From a checkpoint of a small transformer trained on Wikipedia: MLP 768 quick GELU.
Each number is 128 + 24 x the weight over its row's rms, rounded and kept within 0 to 255. Layers, rows and columns count from 0. Numbers have three digits each. The size before them is the row's rms in percent of the matrix's.

# o: layer 5 attention output (transposed), 128x192, rms 0.067, rows 103-127, columns 64-127
# v: layer 5 attention value, 128x192, rms 0.0777, rows 104-127, columns 64-127
# up: layer 5 MLP up, 768x192, rms 0.123, rows 0-21, columns 64-127
# down: layer 5 MLP down (transposed), 768x192, rms 0.102, rows 0-21, columns 64-127
o103 103:156101131160090122117147145122105097151114085142129149120093110130114162153157139118124092129109138110082136107174154132111152164135142148135124149125078105099156124143136180076135130109128100
v104 107:157118173067137106116112141159122111157163130132125125081139131124128186078133103087120131144148118164139170143103121114108150117106122115105142107107179134138110108136166130091130123133146164
o104 116:082117106165155109148127124100099142129086123128090151117102120120112065138100152165116141125076123145137134115143101137158128112127125115171129120126092116127139162083124135154157156155155079
v105 098:111141129093186146128141117098107157125137113120154134127151129166144182140095108113168137103135152102132129155118127108132133127138130147141161071125103110107141104132175143079106109098131154
o105 099:140167136180096154135126113149121114137110125112075151145089140124126102108156172155108124130126147126124161099150109170143162150144112139096117157135164149102085135093104125157137125120125098
v106 092:118152122097161153121110178114149156109163162148143114098107114212134111136126130107121122145122065102106167139133155143102114180130107146118132143115146121091126128128097107123104144125118131
o106 087:150127130177106077098149099155127132136110162091135151137131123070117128132106138170138119124137154134138112090142100113127150112164129119101116118136118145141145146113140110152113133113153135
v107 104:113131135151131109159143115110107108137083111125141114083098129121139163150124125152157156110145136126134139108133134126081154151115124124140128173172178139112151111118147100132125137078131157
o107 102:152109132112118153122120148137142162160148124175122149171137158130128102122174132124111071115134122146123138161127144126140101142157135148109099081115123106130090105113117176156121127142136119
v108 110:097105143124168136109143125125103155147080135121134148097103138146154116193134122136120110154187146131125199148179117123086155136152113101140135113096175124136149154166148152095127141126124118
o108 106:098137126103113132143103134099159130156139117155123087132151118140120103100096131121130135124060095136128094116142149109158143147125104149140143103152110111124132158072108108182122146148122124
v109 094:133137148134108086113151159148139072155140156152158117161096101113101137112110111107164107096109086106126161127086134143170127141148145134116128153134101141114136105085074164142151145128128083
o109 095:125095155140162160151113128112131133051115142100136089109151145147097111103118127128110152137172148130161066126135134128072095152062114106142117137128142164130144130198131130098133125095160166
v110 101:171161157171118123162154146124109134093116139120131139145094106119182131145117104119128115110106114090122057100135119128153096147086132129129105126149115112111116092132120133136079134133106153
o110 102:106105102095145106084085095159116133104122109109144140131153123134116125105196135136126149121157137147143177130140157114091171085145109134114177140097147154123142172129153116147163131140135161
v111 103:132143109146146146145127137172160083136132107142078125051132128176118157086161156157116155122121127209109176126093145105136145137135122138132154125110085140105141134136136110185124103135163145
o111 097:154110176140083090106116124120117163129137149083188147165075172123120124137073138132127110113125119079159118084140125133099113136091151118129075142117129100178141104147105145105109166126080141
v112 095:165150151099153100119134115133091131115183109113113139137114117117165137134088147104136081149116123109117163139100153114116128141154144145125177171135063126144134120139138114134165152137140128
o112 098:106116107144143099138122126140157088137116161116193116100116093146142105099163110118149172155167153164155097106131111158153108129083112108138101083088172140156142129121128149150084122140132102
v113 100:112117093110121105163117160111106119169145145134109137134148084164147142141157196133130143149064152119102118106153095087137114148127176111127196133148120138131121100146136170137100105138116169
o113 097:110140137159137136133134123116108120111120113139124112182127127095144115097130126110131106120147133130163116125116137160115118093169094156130124082127127137133121150078117116159145149115121115
v114 110:139116142077155183151124143094110165086158168176160121112113104127184162100187097135127120119123137146135116126130154128143122077090109196112125083116117134114148129121135131101164119138118153
o114 119:089172098172149103108165105154150127137132113123113149142127120123162121121096170143119146162105083099122127134084112121148129169157131136143091147121151105092113151124131129161134166149163115
v115 105:120154101147106106119186127115163141123120155146083160110154119227113132139113129138096129171129131127128166157110141175140146128147164094130156128157132140129146125148127104144078107150126135
o115 108:092112122120117095134102091085119151124130099119169105172092157117150103121140157100177142106145182114162094103140114134149135120133103115094111128129121130157115164121134100113153121099157144
v116 106:112110084118098114113129127147129115168172163117150104121143123072075103136069149154160129136157076109095109091069147154106131163129131131105108127147168151131149110103139150123139107097135153
o116 111:176102157141146119162133162137120086124122084130161161151124085146154157118163124104125116135127181130145092137148091142138118111127104128130144143120122144126156109142112153090119115138111132
v117 107:072127136155151163075138145106165092142153133103151122158138128109075125140132143108107144089141119093130123105117117099114121102125118154129133089160093092150119137100094085129123097127143130
o117 112:173128121128071102158124128141114136097123140153109091111152109136145117121134104145147139135119082141103106126159137136129106142138119114117136150144162213098136132148125175106152158124073129
v118 102:144103087164101090148143084125121094085153103111121092106118171137179142125102066121114144144105132148132134139122099126106121112097130128110115119098148101127147095148160104131083097125161117
o118 101:104084111113156118096116150103122169164113148146137160140111097115113105140164140107157108092107124104103108102133122148114158188149120127107163154139104143128115148119146115124156097130125147
v119 096:130141155146126073104122172133050134144137115115133130173122128098078094142098131127151110092182117112143121114178125152075074129106149128090135121136142122133110157094120121151142139080118083
o119 100:151110113135114205146159146132197113114124112111144155103112108113140158144131113145131133157102161126110136124108133118130143153154119125164143120132137164146147123145113107105091130128092164
v120 107:093103151121145153142119100116120140179163129167138128194172120143101123091104135157160160109155104143143132169105113130120142131143135121137156131140150116156129111164124134157142123117106105
o120 107:181163137147112104143166151141146106104094120129139146129083103118154097119141150077102123143105168134094128109140153144177129105131126123106099108130140182133129155093118128083147118126140139
v121 109:178109165154098124145126169088074144126110120146126122072131135169182150132169168112147129151152126137126146105123122079085111136125115160142099104104083140165106151153177104113162097120123111
o121 105:095172107104139151114130100164164133130133115082125168172106163109137128134123081147101118102122112096133142139125122159153172169130124141147159134128184113108112106126097132105133156149124157
v122 096:081159117149101142118112150141153104116116097118125113052124155092111151156131154121157149100110150131188135120088134117155145169120150123169146112133140115157110121135177058125158115117106132
o122 100:144076106094116121157105117102094146150124115121097108174136148158083135105136071120087127128119126126070146149181132135117110124156121146120084152122116166120149125127099177172122127119143091
v123 103:110087118147114113113138107131125146155145140140134085159169091150105134135112117193168113090115168144142054088073113156189098095149130138094171139142132109105142115117082141153162061115126121
o123 106:171145123092101134148140150132106068120118086125134143166112107123147151133179175066094138118159106097123158136149134135115121116103158100127116117129128170144116122130134136097108142088112164
v124 100:169144129114118183077077132146098104112143137121124184142152103125121146129139107135099125131122142134139124116126154117144151116110113097100155143125148157124190156117165100116139131094143106
o124 098:112099094147194121146171113119133137127122109114151079086152118131121117139095134135160123149113129121139169151141122141125081078109125126155100116108136136146094118136114147113130159169115138
v125 098:116168115120125137105146095148103139154111080162137184141127152137091084177121144156092156117133165149102155140114123155139121143119106134125136131132119123086118128131142114112122164105119164
o125 094:149095141128117146139127135117128157131132118101113106113149131140152141094113145160140067132122120064115137107164169126107137108148133132116120127109149095113122171106150131159113110111149112
v126 102:132146112129103107117171120147094165154113119104171106144118109127083090167090130148124122128124098136139076126187135152149150127139144104123109091133081170147121150184094102130085148099138107
o126 104:154076146159141117111126138095172089136179119134167168127116126145128166116157140108147143122160167114101129122089139128136133119110128112138113149127127146124124139143153125102107101121094139
v127 099:162163152097116113115115095127157095125116152149189080109129167150099154108161148149174126143089140126140150139101162138104127139127134103157122163128091095127145149139095159149149101085119082
o127 101:094091153146152138123118123135094130130137141128090186142123125133138110134121086092104139084139090122118098137119115136099123146115143118112149100134129146135086099112134115125118145138125177
up0 100:118100163138106120119100119097108170150117129095130114132121146108118144150098110135124155099148139110125139110103101128131146123114098118134151106123153129135096132059154104109121130083126146
down0 095:129126144131134156110159110125121097152109144148150130085122124109106130114143134122133096100169150163109121124151167135143134135174132115128143141120109096130139142086100121107102173117153124
up1 100:164112153129069130112107112124126141108151126125121167156123085144156124174162093101116129112123101114108146192170123153117147153097147165125079159126124134135156129147097105109184145086132110
down1 108:129140079136133095093114091146123116099136110180151095129088114116134132157114131136152117122143151115077146143166109165141141136144142162127140137161162154086124133144095097143118133112138119
up2 095:129113140105105137135135108126158167127121120141125139188124160097093156154109144121170134113133130122131143160088109155086135139099182159136115159124140136147140112119106137119189122080118124
down2 090:140174120143144106116133165132105125159096133123120120105107099160204141111131097124024120123131134104108119129171122134143143111109091116085151101135108102099109142098126128137113134130131141
up3 101:091148110123139128137112130119130121139160122113113140136125110105149146131131126119149165151120106136124170142166126112106158084143138081102119168115142088181123154126111150094136115135116136
down3 098:119121132102122169126081168136109097158098123092172099157116095135133129169124151084135131115148119144125091148119127100092086133140128119072139128145133152103163113092152132123164120121138143
up4 095:144141115131108116113107131147118098149158103136127133163174101150128148153143162077124142147103074084118090107122125120104134155105139098130124153143119115124110129128156126130112169100117112
down4 086:111095122133123087164103129124141097114097159126135115117077142119123128104115125125111078110127117126082110150144108137139102138136137112150159132129124088142139139114125107165169120118122115
up5 104:155123115153098110084134105107119140128147158111110138120154168147128140131105136127113155098105145128122117140134091105104147090137163113141139130095167127115131145128154113121141144129060106
down5 115:121147149112065112081132122151151121123119120141084129141149105127151139158095131105112057118104140128152149148105100126104147147147149103106159149134114133131137159122135089124109131095126156
up6 083:139104101127119088155118122110125133133143117089133116140139129129131104130130147129118173118185113149115172114164113108102153085108171133128110149153113059141128176116152130150144137130075116
down6 100:129108105102141086125131134125085130106150127106119109146148115137110127127120125135132170119119130147131168111138118111121174079119129110126108167095158073111139153083152111131122147118121108
up7 108:095121127137123122161091143135132154127120141144096111128126104122109112119087149092136142144103124149111149147118148139091102101129093128136165150119094103126111107161120133133173132075117090
down7 112:156129094120137096135140150101181147137112148086124126145088130115140110131138136156143103066143114111145096156156146136138109114156085164169116162132117111158142123145090140125134123138112123
up8 101:111132106137119141154112108153138177170201138145114134092146116146096160106125154117127134130145093159127152088143118087109129063154171115131122138101107098160150111099152089110144118136101112
down8 098:158169126136106153154140169152163153155118122131082116124118133091162130107134171103111122110096152128135123096132142127128125139155127112134131118127131080128131120147085140126129113125150111
up9 105:109085108122119113138133128139087172167124107124131121167143132154108146131149163088103142108149111176104127160129124104142115077149164110096123133096115118142118146109144108148179117140093142
down9 098:194138121164155114111140153112156134115135148106103158141121135144137130126139132146142100131139175109107125107148185156119155124130121152138168131162132104108110117135137196115102120135118136
up10 096:125124109114130134119101147130075149127107134112129162129118089146133135131106095139126156110132147160074096116104098141143170135162135158082128123132160134139089155124130112109189142133130108
down10 089:126169135151104144164119157139126140124097153137108138146127128121129136143108130150153083087118084128173144132130125121134106125132152098137141171126209103132169098163144146139113173104123143
up11 113:135105114110158101153148160127121151124183158086134121137171101077139108136130117085096149111122075125148109179131141149127115136134117126110155099089179135131156142141128132088120148127100127
down11 122:167163122129133153128080163158123109125081165140103129174182137113148122158085088097071121138136150105130118151144119162113160105127128142137110181135124155162158156168109111123140118142095094
up12 105:140127162114085103144116117072117110151121147111139134132136140124130159134157095141143160149130109117095098130128128058148153120123115117123150165123131076141114144106130113082152123089123137
down12 109:093133130135166140109103114133142074133137110141159149135125113133108094112131122171144144147098134156135124132159103105142110155129129142141157162132132189134156129146114145137136153126162107
up13 095:159096077130141109127071114116125139133155110126148163155110110121139119095098099119114142113122129148122156166145093163150165145119147138116140152094144120145104131150088156106185113108161149
down13 092:102118142095131104116118112115121119118131092144110125149147144109150138105165129157161138108113088121124120143122148187132145128120148128091132145142118155102130163187151130134129114131135117
up14 090:138087149115150092119117152090113134142105173085172159110086139100115086145128165137117123119117173129144104112128068149081230162143126105103137117128126123123129179140136141110145142139147146
down14 082:149109102144123131129124101126137115156140106129117103130160145143124122123114133122173174153113145126114095113161158123127131097155144164124164122106124071091126091138117157168139139140135104
up15 105:173129103160137133103118167085120129113144138138117112132123125098158105165119085132134176135137118127114141176123124104153138122152156105150104111154117124147109114139143107124122112119097117
down15 103:131106163089147123114066196190117132129128131165121096136144110149165172101127140087137130092149130084134108115138132147136105148122097084140180123166125126166151136150115114111143120106120125
up16 087:140094150118104144129129103121123152137121156117153148117131120155143061119159114118146152095149103183111121134137125088128138150115110116127113189132151105100142141127118118103133130097122157
down16 081:129128100162099111107116117147122130113127107128138103115085091083145108113110110173147085154135099120147136129107105145141117119127106086114183139088164134088142166156126142209125134132123079
up17 112:157123139109152110109105132113107130125153144158063127177121124108137129148149131105129120124103098137076110127097102103077145123100120085107147131117124106150114165098163126154139118145133112
down17 125:116106133119135109137128128123086150116098117113149145119171152087156146130104113148136118107115121072166139070097102092135115109153098101122173157110144087091141116104109126145106135140153126
up18 100:123141152129141141086102166131107138150131169130160110112176120116145120135108146102137112118124161143137158168152079139133155123076149095160093127102109106145090126141132121122141176099111144
down18 101:124125103135122134179117135144117149149110117138154121110135116116096140148172125120084158106107146120113117117112161108176121141180121131166177114160107124160091119109109067154152128153105073
up19 113:158126142157123103177114138053071161146113152128160142164110141169118121133135129131091153136138090113108149165119133122115115110124123098107101166123135123148073132085115107121152130142094145
down19 116:140105112106166123107155121131148177109069161123126114126107157123145170106103107139116150109080159146163122072136168132137090087155105106096141148099177137172156141140111130156102135162139135
up20 112:141156147127111131131115158113128146157155112139107136119126095148133164112154118157105147121109095125111127182169085112127130114127131133096089152125133104177113132096128117099112123139125124
down20 126:104123101118112132144107132134117120146117141122073165114142114191111122113134170115128120117143091116122058146178110155144129104120118128125131140118116116128089156150113108178143179172100079
up21 094:149175122139089122109133122101137131108132140150077143172120127125145138117131121074143143114119118098133138142118120137142107072126153120120126136091115147129113137101138099106154085133103123
down21 090:122117156161142121167179075134151111107125143121176110129137124134113117128077132182141135121134109083164127125101125138109145145104130135112123128151095122139139094104106072124168089111090120